From a checkpoint of a small transformer trained on Wikipedia.
Size: 13 layers, width 160.
Architecture: RMSNorm before each block, rotary positions, biases, untied embeddings, normalized queries and keys, capped logits.
Training: a variant of Muon for these matrices, 268M tokens, 4096 steps.
Each number is 128 + 24 x the weight over its row's rms, rounded and kept within 0 to 255. Layers, rows and columns count from 0. Numbers have three digits each. The size before them is the row's rms in percent of the matrix's.

# o: layer 5 attention output (transposed), 128x160, rms 0.0952, rows 25-53,89-116, columns 0-159
# v: layer 5 attention value, 64x160, rms 0.112, rows 26-53, columns 0-159
o25 089:122132083126132130141139145116118118151110109142136108110181132141128119087087150155141146134136132120147143141103130105126113126130150137085163106056137125117129137180097106115070140120164155087116131080145160161117094162115132120143140123132190106128099167128132093169144102150130080099140117139126172081126155106078128137135163130129151162118151146129168123105142168160152080151123136110153128155133132127139136137139120107114151123152113132125116140109151191168139161126112134
o89 112:096099120127113114113131128121088157126157101110076116137131130137096146124169132097126113134126176108163131122128130149117102126151112118138127155153138096131139136096144149064168105147062113102146115142095131113118144132149116144122121164160087154150135067137126105123107111125114151159098164137129120171141154141144139135101127147117130144080140130116075113107116109147071142149131112116112157121148149156095116108145146123167085155095121129178098113141069098088130097110150142
v26 102:132142123119131137093133130158139135106134080117117162085083084123097165146078163146189124110142119107145172167131096086145127115138144150141125163163131110148088120140143116135101127119129138108123126140141071116111100098131120060135148100120101102120121121142122111089146126116112109095172120110099132157127136121192148120130129112150162138151156140116121152140134106157140101165083139119127144107089164109116121111147113123153136118126124133118099164134064118136135180131148161
o26 105:141132103102098124116139106105081127139178114158143172117161173126128150096148135160138138167132162145131098123116113167141140152132171142148106102127109160159117125100096120135139110102116161113137136134135075072084144078132127165147130092146139145109113136110146142089140113071149105155131132123121115097124133112101122118101145131099065112096150122108115126114116160098113121090133142145132138134122166135103098134194092112123131121161128144129169181104111129170127155122130139
o90 103:131139089146142132075102163184119092098095148109099093156179103153163137105146081136112153132118111101137119145117118121133154107125118131115133149117124148127144139147128093142090177140128108133120115116119177135171173161072111109100095152134110134116127133140102137154121174179134137125111133142139147171109122150117150179136116172174158138121107126139128130148124113129164171153124110127126089147130143138184163160103127135115121112150129117129102084124155158101161117136101138
v27 097:126171110129085143176100103114127175113101089143113135164159134115113084128122118137104081075128125094112117164125127155174092134167146100156100145154128114130120118127129121127097153051130136124113148143126131106147103102106139117137102142132150105146094103106152126118143147152134139113087124136148098122121116148085102094087112128137134113165160144107137117122111119138091087124142153151129159116151116126149130137136151169126140154118143139147114070127153108145146179134129204
o27 103:105130144163136125166132163137123129121112167100122126107136121168151166158126151118115170121090108111141137153173123144102152133080119115128108111157128113123156156101131165090141110112146099141118190130132121103121165053141093126119150101154130130094205131150123153097129124170106151118146126123111127109119111054156127087148166121116129130150153168119094135112141145133124143138118083122096140135095145131142136143115090128117116156102107144123122159164132101162123140100156126
o91 103:145113124087120127125135103109143105155151143179141104168121130114145109135097084088110106142120096162103110141131168154141132106147099122114160121111117139143145143181156090139156108147073152147169095131154166135105120149106183157141112144116155108145137105117158141176107126099120111142145147155129107162124107205097142146127127127128103128075130076112145129137119112114117075114154161145124142127149122118113132109132146092167141128161138088125148118106120119115124069121112141
v28 097:102121120152116131117100089110130110119146137141109103115119112153103129158130125092163143105145145138140150121127114093134129100105097125120062131149122098095135112133119151116139148120159115159116141115141137092073090109142155122130107094125142138167108105069131128159136138097147117136154128111134138092084124104173112149120124130170136114159172087184132132084108136157159115177150114141090128105097155144132128142075128169128119132112156113130118144177078102131078091151113124
o28 092:157130097092146128145162058123094098173175100158139109086114129123112153121142133139149103162164120147145109090165094145146138111150132136138156096147111124162138160110118107119097114126152109133159143147094136120143098120130095103147136129088133101122133132161105132127116143164168107161104126123155117102128129160136142124141137156106095148175103081166163109158114104103110114139089143144109128119170090074142104134136107111089151113133131102171157136088132134156101106149132131
o92 102:132138162162099131149148135139141151089084121151114127157125165123146129086137117147102144119104143138110149176072149157113135140167176124109128139114132172135109120132080116121129101082128130117128097100132118101128135136102126126096120114089171113146164125122107121099105112129081195136130133172111125169121146151111081092067117111134122097086109136088110142150143088134101159076118135125138092114133113148140131133092127129149166084141136143090123123096121103109133136143136117
v29 098:116130105128157180118142153131175159122119106095122155130171116100106127100187081126086135116090122151136116114068159137130107153113090130125109119127141153113108161094150114090170145165102105132120085109171096095125117089124182119115137091135106137085148127095127080101103118096107127118129103168098121142152133160112145182099090128136111113139127121110099119122150139108110116124128084093166116147150129143145123121088120092116151122121145136117119110142144124115116153113113118
o29 091:144147118125125110120148159122135104063112144108122146080114111147101112137119111146100196106138066127142160093136140163115107109103124135084132111125152114118116168159090108132104140161129133135125126125128139151152133138095133069126158141146141136096117137117135141091181139094078121119120136115141134164121116100140121171146092091129140149128143162108183126109116169158135150130106101112158137158094132155095159057128097138125096128142148148149143107127116131132133132141120079
o93 107:114124094157119139164122117123093119165147100139106116131105132079153148100113142153133072121101103130131114153117144121123173140133172133138156110157123145176117087094135137194113099085137091076149144094124149135125133143138096150135161131144157175166125118099104107161107113123139095147112169117175161126118167103118117134070122158132105130115122122160129131093113077101123123153119137123124121115143121085153085146112131092131119146148102144132097140156146146104125123150170135
v30 090:156130191126154139114140089176141167129147107103141100150117149109120096090091104128089157120105127067149100116098132129124115114155117118169119150132120127168143101183120143126137121159111134132141145161169145151149128157140140137143073159149150089150108118122098126143136121116123103167166105115128124138134105139169089121100163082127136159130088140140098112105158169137162104148106101114111128116119095132128135061130158101140129161144128130115124123141145104114178112154145110
o30 093:161126089127110165106128136133134152096103134135137105138116166129137106104121129121160131126100134111161134123140166143130119128086108123127122128140108102096171112139114179142084113111130117086117185128098149096121148101122146122143149121096159120129116125138173162166145098103136141163126123123157108103078165118055121115161124143156156069144128099093107125146132126142169105146143137099075147166143086136145152167108124096117105112156093126149085090109111110122142099120137140
o94 091:112121125116176188139115122139112122121111118113096134109118127093147119158143183135116114139132147178158112113144116090166124127112099132140160124119109160182135175127119087111111080139157133159107072108087123161115132130109112129127157124139123119126126139131130139135142184114127126110135095110095113122130108131111124162142107121128129171111167117104165102081111165123099141061122130140168150124136173140113110159113099142124185136138139126097140119177105159151122174122137102
v31 103:104179144166132128097137108133113122138117139102161101108149114077124138116110100118131138142090121173145120186147133138152154179160127136087101101126137108121120113108138111102147114107077112143107113085131117095129119147144113140155144151151097156128099069129108125086119185089146093144133116105114091158174137110131140115156108137101137169115115106166126129131102128149153118133104090125148136145114177086153112142175149150111165124160145092116122106123107145111111105115145096
o31 093:155130148121086124166110177128157104125109087160124105136154150137128071148203109205114163142127107113143119146117153116139106099139174109145150130144173144158119154165122115133158118180146116130151125108124132146108094125107107144103137098112157108106153113120116129112116115152129150197073098137103090127152108157125167123117109121141141121140110128182129128161153154137140133156137110132113150148130155150134135147084103132144139137096148160119156097138113113123152111134126134
o95 111:122083145087132130089146143120100134132155168090167132091133147134156128129131130095090117135128120108129154140093114143181167117130140105110110144119089146138179107088110168131107152098118103126136142135088148133154181093138140115119110112106126166124116118141132096155162127108116142107167127116146152112130132090140082170150174134158140101137169112094146121114130110109117119108113166125089115111111088128125127111101134058169119102143140157112115139129164130110135163162086106
v32 096:130143176122132153105172119111132175112115117150158147151078094160137085120144100140115144118149116102116109159126107131143146114111110104118126155154098109139114144083104088068129111133097141164171128101115124122131135124111119137109061107153098129148117120108150184120130139116116099123153151095187123127095121132113096148131119094134127086107134104144151119137147094142132117149131161118169084160094117149143153157168093137100102076106085148118106132119115142117113102123114114
o32 087:157107127097121131226173132141150143143114116126093112145128077137089145095163153136139122173148130126133144111110150138133116137167133125152142144108053157126151140124128122104109152139141095120144156129122102097087123118096111182092098152097119130110150193124138099114136140109142123120154137160159161129147150126127120131112091142139082162147134169108121116103148103143166127118129148145113084118103127105112124124133079116116160127118108141135120154147129135159110144124114180
o96 110:122129095133090144102147133128150116148110137091164128132126132125178103146087155135142134128130135171108107104096114128135152116147125164136120109176152150160115131152113151125140125104119157084073096146126174161131090168157104115146161133111133178138149087130111153148098090107127139147095114120085104095125130097087078119131179130111145144139162121115127124129129127155134100161153127077134181104147120150127094117095125105149121102146163131126163107154162113145147149089126110
v33 101:150139154113103163120120122075121108048155113117103104107188123120114106175061134105125142152107127118150103074163143137129130159161119150106146142117111158109113146135120112149119146085120149096147133133135129103143125111122098131105148100132107140126133145098149103141123118134108102150116157133104107182102152130107109166151091142092129149099161164123150139116138135120138134135110168110089151083102131100115133093147109118078124141133158181098127100134163170115133125124133139
o33 093:108124119106173117126094145172137101114104120142100116129114102094150129123070135136123140128128112109154120104135106121113116117112115083141148158140143111180190125132092116147151126128131110116140101125128149134139099130114166126147091099169136163106137129101132146105133116132116128141113111153103100163132095113145161150098148163099126174093098105096152138117158126137179129088135112087133075130076115109155126120109139139122074134120127058135140144163078152092093132101121130
o97 105:137143094124133179097164157128080137160123149126140163134086141134135093134198102128081149120159121129113120156108120121126157111087145128163123089139090096079118128135123140128127148122098126155107113149135111137101148140130151157142122147088109120089155128136134169095110186141121101146104100157144131113163180120136126120148128111135110115127107146127115129112129148098095136151152145176137164121168145171127135146146113104105129144138111185183148163129133113111173091145124123
v34 102:131120125118123124126078082125070124157177127095083131164095104105080152116153104092164137092140137119141124122143134105102125105139108147152125163154143164140131092127107134115144118126119098106135084112140128104101125154131126154091091110121148086155153136105139151139103138132156163136119172171115080105151148121178139116116108100110138134145071133114093125167120093126070152112144095128122150118167122130106110129103103139112153142089118114118121136114095111125110144108078107
o34 093:113152135098121155109117133169148118160163134145105095083126155121126107110168078128162126132157095136084158153176130105121098145120137160076152155115113145103150113114085129130119099144152100140155130096077144146180064163148149157130122134125093146143127121129101138177117130147133108152118117104120186157082136112148142140129193122151116143150135139162141123135132127136108152154128116142121122108168115120104089116115155147127131125109106124131125140089148138133079136142091158
o98 100:138132135150147133096087134134091158080142117144124135120139138128173140136083119099156143114090141128091147146129123103139131094157102138120122071115151121170101160135114089128067105122142168097116162151067143123119159154087099120100128119104166119121137149123157150085126156108124142095090137144138130126121124168144106112144081142102120147090152118158137087144131161141160098127119140098155096144098098120086168146143115107107130155167119152150119127109158131146142146110114152
v35 098:153117161109152109119136118080101172127123138114152134102156091106115155154096117150150118117142146186124131125120154149161084152120143116136142129071129152172138134130091100124123086139105121139149135172091118130134108137143101111096103119129083130121126130093170124110138179139101092143164160157104085086149134116107157153140137119114109177120135101137121164131096127087172115151095150118153111160195125117085111159132124124110134115136138126102146087136139125101133127102127145
o35 091:155113128137118113134112144162130063119116102159122148105097113106133117145103123154155134090139070138129126108132170087112111119133119128140132144144151100107087116106135126115127131138130148127124131091142136157078118118162122102137110125158149204123146103125098131151150127121113157109113126142107149093119169128142122127147121116105138161121113146155117127128129142155118112171172146152133122094145144171121161110104163172155110143132137218097181160168128168123174133123095129
o99 111:079153151139099150135114103118169127125150138135132166122131178195147163132168161117120161165099159095118074135121088091131152143128126164147140168115128133143154147160123144127120173110158107139152095148098145140125138147117084156131139142100177094113119137129118147120140118110134125127112144121104123141145143139145114166116126168145149094144162140094119065121136123150096139114109085117132137084116097130122070115149114069110121123126146078124129115133108113137133106165144129
v36 110:152089133130106148122107085144112119082136134173114109118150122121122125131115098150117168096129133153093132158167101135090140169096124101146109122135115137092117146138171115134141125164149146130126128121114160126088163053139125201113145129109104116113104141142118120112139127134103143139069136142114146138078165133134111122118163118137156166121124140122137137121118148141119089106140085104105134127165145098116114150135117098081128113102112117078088084146088157087137089101137129
o36 097:120113104128136102130113135115174085164137140143156104120137088158113106139132102081118115110160142125144176110154127115128171076125101153128071139117139121142114134116136105118084103134151092167124096116116150168157112161105106103111103102084157118122129136129125114149087126119106115128118099135128121132137118131150157104067105130082123150158132181148130161154121099123098090152103092179173108127105090069136127111124105114140120134110133081115154141133148131147126155109116113
o100 112:092149129141135126160151149146118140185087140136145167131128104100141143105170121126117143159092104161151073111118129144146111135124147113174129099127134114102115150138096100141122144129106125088118158146103066100148164168124095114107136125154164120122119115129149122126140178154123122131164154124137141129178104141141086215102120093159111103135116129144111088105111159133129151116151139119123133137143138144159115118115144175137124110212131140121143126130137132148152123089131107
v37 098:097148122129140103110164135138116147141147105128098150159117159124135077157129145177121135093176177140137169149108095131097106141115151136087127118121134140148116182108142129119142163119125134115137118106140121124144104078149146108125161159119116147108162120155092186118114182093113126141161165171173166109161158153120141113127127119098105127160108131157148069084136134118121124163138142132092128132135108125151145111129125115126122138132097168141152099149100107148103130165113181
o37 094:128131104169094116108140141178111136114151105136081121110159140111138133104101095121113086154069153093160154138145110134142138113111109107115102113179163158152084113135135121091146118174105111137142152119126127116095147145125094130165139120146073119146098094164130088097130132154119119102122093113114142120117122121084123143158105086106145145132139110108121121076109122137138100099110117108091133140089138084120103121163159115108128121138147174132088088106150113110142149116176102
o101 106:115126168125137135110130118093137119150119132086159124127122147148149111163127113135110146118133147118122101094136153127081125143096155090115140138100135140127098116144125149151142119112149131105100064098133099118173125153094094123098138098150203118134093127094122102151120122100151161090131140103117142132106134116127162104120156179095128118115121125164138184152156107151106119214145106107152126105172145171107126150069118144118122110133143107126146115089117117144145112133104098
v38 103:136129158174153164066086081125186136139067114108117104153173144118118114088151128141119141107124105173114158142155121134125099123110081162112177126116126110112150109094109131147167167128085120111124183090134136137103110127109107129147105108145124110151172087125101123116145103104114109136150117136130113104126138150110117110140104092128146150108109128119136130128123087124161163144144156158134121152142159142087104122115115117145143136084170116142159130098138119125095114126172161
o38 086:155126087177128165189118092133133161112131137120119177139141143130128119160106164119082120160098132131135137121129119122117131094113144108112112108154161113138123152190120112141110104124120164132092142119118153088137131143099161069113153152134172110157118102110135117128106162159145116112098149105136126145140139112137117151087131117123161090130080136065101154111132133167106105153143163124097106168154122115132155153131138166150135095134167137137153086095171107129108114108146132
o102 110:136079174110124115116125110141132102111151136143172137132164133154121073074107116089145119130093133096108147120104137110141175141125144100140149130133139126130083126110110160095097132126131125100137132142095122164135112127168088151141140132074114121106152130129115101135143132124145146134142140141104147158058141106156148127128108156159092169134111127094162116165128129129119147087119106083138121061084097114129120126143108092092088138168093155135118171151128145141151129116161127
v39 099:073119131136154149127167093099137151117168178074113121136122137131095141096127067127128137092122127089098112115146164129098143125126122119107164115138148118175152118109118156142124131164153151150164139099097097136153075131118153146100153085143130129183070160155116167148139109095098135112139156093088117156137135146096151137107123126163173134138122143172150124166123108164144112132105115138125140090135125111126143113120083144149123102123152096134096129139123121153133148138111133
o39 072:097135140103125104123092114133134197156130140113125125121153173135168156075104164128152137119100143126111081131151114132134106151151156139108188149094118136121162146131149170089142153111092124139157136106095161097135133117140134101160085121097148129129144147139146134184130153147157138109131135116095112144102147183122111087122100126151139117158107107131141154109162123143112143137147174171140164112132138151128160134076117145124109120136140097143139153181143144133100150087132159
o103 113:116141135117114144099145135144092103137097115122112128157132093108122138142146113137146121118148137156107097135103135149158174098144121134140078114135174138157084106103123091171098106162136122115110140126128122182082152102081101157074127144131174122126138140087127155154133116129132143119107119147191126132103121084157080122136133149138091168137123139116121104132076096122145112081114101103095142114147114138125103137119121109133108153093111110140183126094135122141173134122071115
v40 099:118145130090132146095167104115146137113109110107093127082097147120142140142102137114142145077148126133114124119133133167101122151173178135122141078112157123144185159079128140118127112132144134165176128110113124132130085120154140126152107098132139096117129129118103068150158099130147128123083120125122141163154123150144147093149115142071155172090088133120098154081119136150128126127152139153144090153145116116129088125111120101098109150107140120098172152144116159142114083115103100
o40 089:127146138155121124086106115132142103088138142117122116114140079106105110162113137127130145112184113147110112102158149137097138113160136167129143120187134173121149102118091126153151155155100139079189140121131171112102120152145117162134110104108132154103129122096165123153107144143094093088144139164103160167134165122106140106148127125150138138168109139148109118080106139106116115144129093121090130106117140177136109121101139130111153154099180124133146107094142125133135065149152145
o104 114:103140101118149111141143172114107161186122113159124107144109116152103121116161119158120119144097131093112135139136118101153108132093132144166112130088140107148099134126109133144085097116148088145050173151163130130150127087107128106085149149120121133136116134162079102120122161123138143147123144143145144133099127138152135165144113129146121122120192122059122126147127083155124143139168115070151154090108156134159146103137112101134107100144092130132116136158107091143117128158125113
v41 097:109156154112077155087127103158105147067124081146096134132076170107124144123123188118150128165140114153110148126091156130114133151157113061116077134119120094101088173105148097133103095139090145150119116094121102121115147158117110111092120160116105134103154136122110127116150140148149135162155121108111191133111114127116150120144171135103146163137116100095145102132117140125153150105099135116100143105136110117152135128146140140122091157142143147145126120113132129150168102101152132
o41 095:131144110096125146195115102135099143162080135144124138171147098147107167112133126124090131118127149090149117149095181140090132124142125112103100125151095119139140140110099141145097165093134165100112127178111096109127115140136128177168118131140073142121117136129111152121161158089143098121101151139102116135123117115071137141127084129138148137112123159058129114140128117135117149101140119098111099099108129120138114170175110093124158108123112127136139149157115171104081142101133142
o105 097:113104124125166142080177132134172129121120142133135135098143112146143147120116146159128141129133168134163109105137116094145119148078152081149162136102159171112123060141119134141094172148100090143125122079147115138147108091124128109140104093166150140107128136146094106141114126101134127131177138108119155128143092155175131132128125092137109098107146136171108137113142149076086122128134149147164117116138158153140137095111138155200150147140132117112113103079125119151108120156118119
v42 102:106097120135128137163088119138114146095082091129164139154108070184186151123133112145120116152072168116120180126122102108130095157124108107124120100113152143150157113116168151074147154127173093113105127150129114117126127151141158153129087135142135118140100112112126123106127150141123113111127173156130113113140150121145148151131116163136100125153111140108155143171140108158108130090176157120108136127129123144115142156110121111118112135137112147090131116165120201100153113160170135
o42 094:138133134103120135123113086096129132120095110159104142168122106197148094133122124148114109120154121124138146129087130117080142116123154076114129151145119078168109119108153113136125139160116139145123085097137141132149095171114111107139162158122129072108128123172113133125138137116135145134196123102136114139163139142123129140099144106095132122145125219086129142147154095107123105100141120166164119142145141167112116142146144138094107147131105075167133126143110101138122151103154108
o106 106:120112125145116102139073159143111151134170129142126091144124156104133121134120140121123103141122111154135110147161124144109121121090103170145166116079137117111121134121104138135139142083077122115113144116121137137122128114078114113124153075085165160166145097112158090152129111097074090199107106126086132136113139167136127128135132124120128107127134124113106084104100125118130131163096114114105117138116108140128125095157125146118092105131211148103170154172153118132099128112096134
v43 102:151101075143166157144165134135151119135080106133115114162117128095123165149112106177178117133141118142144134147118188120127112137118118134112151115130091123132189112134114141101083113113097126132093105136083139110149154171121117132139103132141116111158116132120119129170123130128157139136136124142117142132105111151143142129106144199122089134127123116154155145174127115112136152182158118129121197090146087112133174134158148106120123138164152129124124124080103084104115097100123129
o43 094:114143120181084150162090101141125168118148152121113138134159095138184129137152123168119147118065061150215123158147100105115191152139131108105118145126130124119124129117121132136131148118107154113160133121094101121135126099115121139139096123152096141120150128118134161098151165133153135110121137114097156136137118148166140117113150137101133136111094134115106125103121136116120125150184129115121110113129164174104084148126117113127109116135170171121136169133125133130107156076112099
o107 115:119136148071138125151098127124129115120102119131106131083135140086103110136170138114164092118167160122089153177089120129103110122155133077141135113142167117129106142108173110120166130138159120142113153126162087119138120145107176145127155118129145102121125140156152106146110128148110112136159100108112077148135135104148142139121139114125126089169185128125128078130152121154140085100098148113144127153148092126122118092120158135154176087088103103118111132181157142119120136158145166
v44 106:138128137161074171141130119170107126150136124124105113156119135166093117148119134118152130140105122158084134079116133126174111116105166077129133153107155152126071113114135185090138123132127133109149124112110143118100124111119143110121119096173140109109123142115131157143138187099101121126101133128119171063124090108147118079120074141144116107145070137103120134136146153118099133136135137157127165136130119143094136171104143144115148101153139155121112144123144114093190148119122149
o44 093:149149137099155143103103095139145151114087125123127111148076121118131114146113173106088128139141067113091117147119139112107151126165131121141107104123111116085160123068101098134122149110132128140129136110136133149186124130161148165092128134116081112145078122100147113122158130173125125144149096083118201136151123132125152132100151128119148122131118150108130142188127116083067132157147084122103111096122103152177122122117116148138121125144130094145114126144119142159129135154147101
o108 109:159098129174132082152123137148149118097146148061175128116125115120131112119125107164112080122125131131150149144135118127107094148128109120110138138150108158180166137169120103125127132125096151131161108146096123137134147156102092148127112162148184150133174118174111121138053116115121128099151149112150099148125137124113095148121104127129115123129098133132129121120129056148164121111131133148121153143105111130081133177123155143149104103162134116140111107121109127160112108086096178
v45 099:112113092120136112111131128117151120155174174112101116132100155161120142139092129173102180154128120135136113133120151119119080136168152133129084100170112126084134122091138124149155132098175141123120093142137088123108177118097067117102130161120122157147161126125116112135128090113100088114136131154133159115133126106128144165179092154120123138152175145120134122123122114143113143098126115125115111147149090140144121140156131055110105108168099091156137115108103121118166127099150152
o45 086:114161134123121085122116136122097150165139140104150128112089177135092100104118116105131136122150084109081174078144156152139134099133149142128059112141121081160101153116140109153125102158119113110124130096127127099169103116118142107120144133148120140155131126150120137115150118138107159126119133143170174142148133150153137156114101152128145201129083104165140160146136158121128155140112140176121103167105137158120157127127102105142099125141114125139125130137126149126151072061150149
o109 119:147137101155161125100086122136109119104150107127116138130154093099142119116160095126144135096124140107111105163121137110131142145043125091149149157104121135130123111122085144091112147147171138143099125173141143129128148143137168122123107119176118087073146121146139109161136110146156101177168124109154133096101113106108109074126148122103114115086130170155098146094133115148151108150173122139168132124116108085148091105145143166117160117095130145115131130123136100117138163166112128
v46 092:180142119119151151169130068141145091141104136124167145146145094116163117098119120127101115168131164102143103144143116126150117141110099133106123142106138134124122094094144060179161073137155151128122144128179100112132069134128140103110125119156178163100130149093138119131135146126122155093168122131145156131100099101126137121137118120132114102121073089139093125119145097101140096154142130166095142130117123107142104146156125117153102130092075145151105120116134126141149134106160105
o46 085:064153096127143134158160124112110133101125114132132103176135105126147080104111145102102120134162156132165127134128163085105161157114128114110132110094117120172149128110200147119119130117122140113120143167069117134148176112130138134157124131107090118101126136154080151124121126128138080109114085130139130166124193135129128140117080108127125098108152091131146079136119124147121110131113093155069135117098125145140162140124131139160113154131138129116068125140126131152147158124148146
o110 105:163115099145144154152117158121126125144104129146116123098100192086100143133121116129103134123122133106139124139164104143145165131153141137086133143126112131116083160123092139106131148160125137134145111133175188161127095170110124090111139142125116153142130107103184105076145160133108116155077176107134171127130096120114094136131152174104143142156137124142122158118120150129144163123127156126151112157090084120117104120139103094110142082081141107095127136148163103120098087128147113
v47 104:108156064157137131117151126128149154126164145099112153162105139108122152106134149130111129128134104163101177108178139148129099135116159165127082111115098139166121082125143129140099082141109097106119117162100149115140123138138170114130136147134115138122113127068175085129077126104170162109133141088120129099077168146111117195126147121106128126150117144112139155102105126125105142139104127169161136122104127113131110123139103147106132102137130139153170125154135137078136135149150091
o47 086:145109132126140096117105120097121110146100122136118116086119146106118111088104133087090133142149167112121119101102107127074103163141102135136122123131143131149079132128125084142144098124142146088184156141151116154130172119138163105139139144149137130119122106167139097100189131133086120115079087130104163127131119101157145132117123123133122134102142095140178130072138109130102124129120126162142119104087126159108137136083178138160141129119129131157062129176121151082144131144117103
o111 115:136126139159100132108122113155077144123110158146184105084166090129131167137125122147129151112084102165150142144090132137127133094145133136062145108097137126089170106111155159085137135129154116125096144093150164115085160118118119121124117099093126131123160178145081108158135154123097143173136142158110104113153142129130162114127111176156100096134133107114101109169122135173158128092137102119115145151130112117112120112128132139156126130115115108102148092112164136174126140153119143
v48 100:110116124119166178098125121134142081117130090158091157136109135080165118095135137101147144123106150142124115103147139136157154175173160119112147128170130121112151071137126098155139138154124099160131154124148089126146113147130143119153107101163124102089148110158100117134148116126158140186135086114132143099162114087109143154173146128092115099134135166131163130118148163130126114103136106101152144095113144147152108129154113153112087093128139134162109150121132149149164167168163117
o48 088:125098108080110155157126138150105143131095126132127087127112135157135115155095133153115117108151161123152152107114138148151095183105122151104122087154105155144124141134092171134129166115107131093136101173140135142088151151151140169140092114131131149069108152130114084148135163125129176152088125135127122165112148136120105124110083142174106107098146129111132103141145110158095138123112122091116122113116127135099121127108103075121160117132111120127114069092165103147174148141173148
o112 110:172102129169122065084130107122106109126118170120105142096131126141101120092152108136122111143104088166144099165126113094081163106131123130157136159109126097142110121112129123154107104146149141144143173129128132135136126082137195143156157114115106119153145149104134154134140130145129118088167178147109135117088110145141088140143167143129140132123149099091130142133098104089178140164113127150149115160139147145113132114140085172169108145160167151122106146136105142141087138121109147
v49 094:176156144134108100125122112131108143134090135102128162167115142086186122157147130124096164087148140188109115096133116147081187096124158135112084141152137121125118125125109144125154156119100140174116122113149119162140105109125124117115142141108133106121115142148130175104133138123141114152118114138107163097107105127132105110153180101100170128132157175087160138101136131159104116103119101157114148133088115162167112133113112080136123141159141091144133142135121120092084132150130171
o49 091:121104125153057099146135078149121141081108129143096118173123134115133129117130157077131130105160116124120137147124093109128115137117101080105098134153127117108125099114163158101106118111166109124128142086140087115109124155150102154131128140162123133127128098139121065142160157112115125121131101123164118116103117119050141092120133132115120154137161129168112145143112128103097120141119102139088109093095120122105107137110108111069176118146119109165109096105159093139148121143124086
o113 104:115171116127182165116177100114119126167132112115134127109155054139135140074093126093128149149118144142167109113098170137129120155134111148155140084112147129138093137121102148175128106123140126079147138133128156125178168128131140161131146113128137116125104164122125154144073148154175165140106157151120106153152181120157160108153127109132139113092141149138139157104136143163117162115141128142120114133140169110121132100133143155173120131105130122115109146143091148097116131086096139
v50 096:137128074109110107143120140167135145158161088162091123136142149158119143118114143106129110135158128136124148151100163138123155137080161142164132151115087109131092131138134133114175094170107141129148155144129159123138113145148132100108174097152118124140104084152143065152148137164143141093123096124110160114109133143124154131153100096135109128138101110169143107174115134170109127115154093131141173122127123148161134099102148114113140108108126142145139152163072152119177122108114188
o50 089:117138120149135119091146104118137110141126166151124115134130189149147168108098160143095062146108129138117105087123109114087141121160121133144120122148105103106078118164133082157145118066125162100134144103111111154162100117161091105086090141137112141150109164156147096107149128111140134116099122106125119133156136091162129178132158094076133126103128104133143137088130113106128125116088146158091121123177144117168128125119140108156119138116097135138099127149164128106135086116131106
o114 104:114121118087144115162105108109119109097117102104126119129119088129096159130139074139142104130118106138120132155118141126128111128127128145119142135145182143173160098099107125136118152126146135131151098138136112098150135118106109135148156107148106128116121108039143166109089154151085093127130135117165125111131092130147103156140113148183096129120146173118113113164141114118156177141161147152134172170096116153140123180106095141184115101147145105096124139140103139153105117163145097
v51 096:139123090117156111136146164105109136127094141159131126056124133139138139146095125150131126162131112098129121086108165110128128137119138157147128133080150127144119117178103119116186161095127113098072153123144141086116151110153067117152141139134146147104122107121111133104088122094101136140122088125122132096144137138111159146122142136142118162117096105130109187131123120143125091139141130121100132135112088111169181106157097098123103119143136130145115101082118077143115133182081121
o51 083:135154141160149094096168140122160133149146115086148106146121171120148081159115159135143151119135123135119133121151075103136099111148170146142101140187149117146143152137133152134154134158123146169108139136156100139096111065132163072189137176114129151155123121134105168086107127111112114149115135110133117151163090160127146152099097111131137096125096112146137130119131157120133130102140130095139114176157134117117150103138128160135158155109129139161119076111124133110141119144181121
o115 111:097126169097105185151156143171127157088117158141089172147107149148124181156143113105114111128169154135149142110101153149106143116112124160084161146095106117167115133103167113111113126125146138127170081147133143151141126147107162142109157126128096114150114170094118111118128117174156125127175155125114129099124160108121122134156147150069143136157141121148118147105139106106113134152144157181138108113136150156159100107123139142135107089178120118106113129175124123120118160118120154
v52 099:086149098116158133112151120126134129127116138152132136115121096139125075086138141137159139119127145123148133122178086117106152116126095166123153152075089112145157085078133091149166156129124147137094099108119138122110118166123099125115110133106112143131104132110106138142128117121115159159105118122146122139130127112127188128158136168163142144143131150129149158118152128122168110155085097065145157157136112164128123087113177151145111165131173094130085154169124141133120179117155142
o52 089:125131109112150155128103105101102141141116121155127137149137094164155175139135124145119125140148144120159105153132083120153122143155122112126145143136085152153125118126127143109119158107144159104126135154165160121076090103089164131118142139117108106118113099139146130135155102116145143137140131150138142128090147039122131132131099144116095111176161092121087172124147153148154137119110158119160138115135122077062107174163142117110110101138114151159124117132099157123159108176075147
o116 112:136111150108095115173122159126124149127161128108128143147117168154151087119138100114158152124126085111095146090083152134108151130103179118115099131117188109111125125138134127142096128176126108117176179110091137151155181125125117118126172156186137137148123183139181162118117162142124128137138165121137143097119121165096097111111135129149164161116157163109164108143122120129104140095140102133115093122141133098145099110136104163132154131127149114130146137105161096122124134141164109
v53 098:132127167142137116124112118149132132135174134117110144153142128106145147132096094110125127128152106122174159110113157135138078155174108082117164147155113131106098109106112127119126155141130087130097104115108136131147133166124105143176126068130092114141081150120112109116118138140090164133151121100140166128152123113125162118181111112099127141109119144129132159128134151124096127073123158108114086179147138114105103113087044121125149182127111150143099123124173100119096119130137122
o53 097:124130136122137135110111158137110159145104122116136116149164158176150105096112105128144109147111126086170143138139153114112114159136115151114140149134165118073111115116106135135078116099145144098096150112098148089074137141122155171144171172159127176131100156159133117131098139098160103161144109126119095124102092126110142137148157122160148136120115132130112110144137159137107135110123098124151163128125085083099145164142142120127144124105094190076149073142135160104119139142129166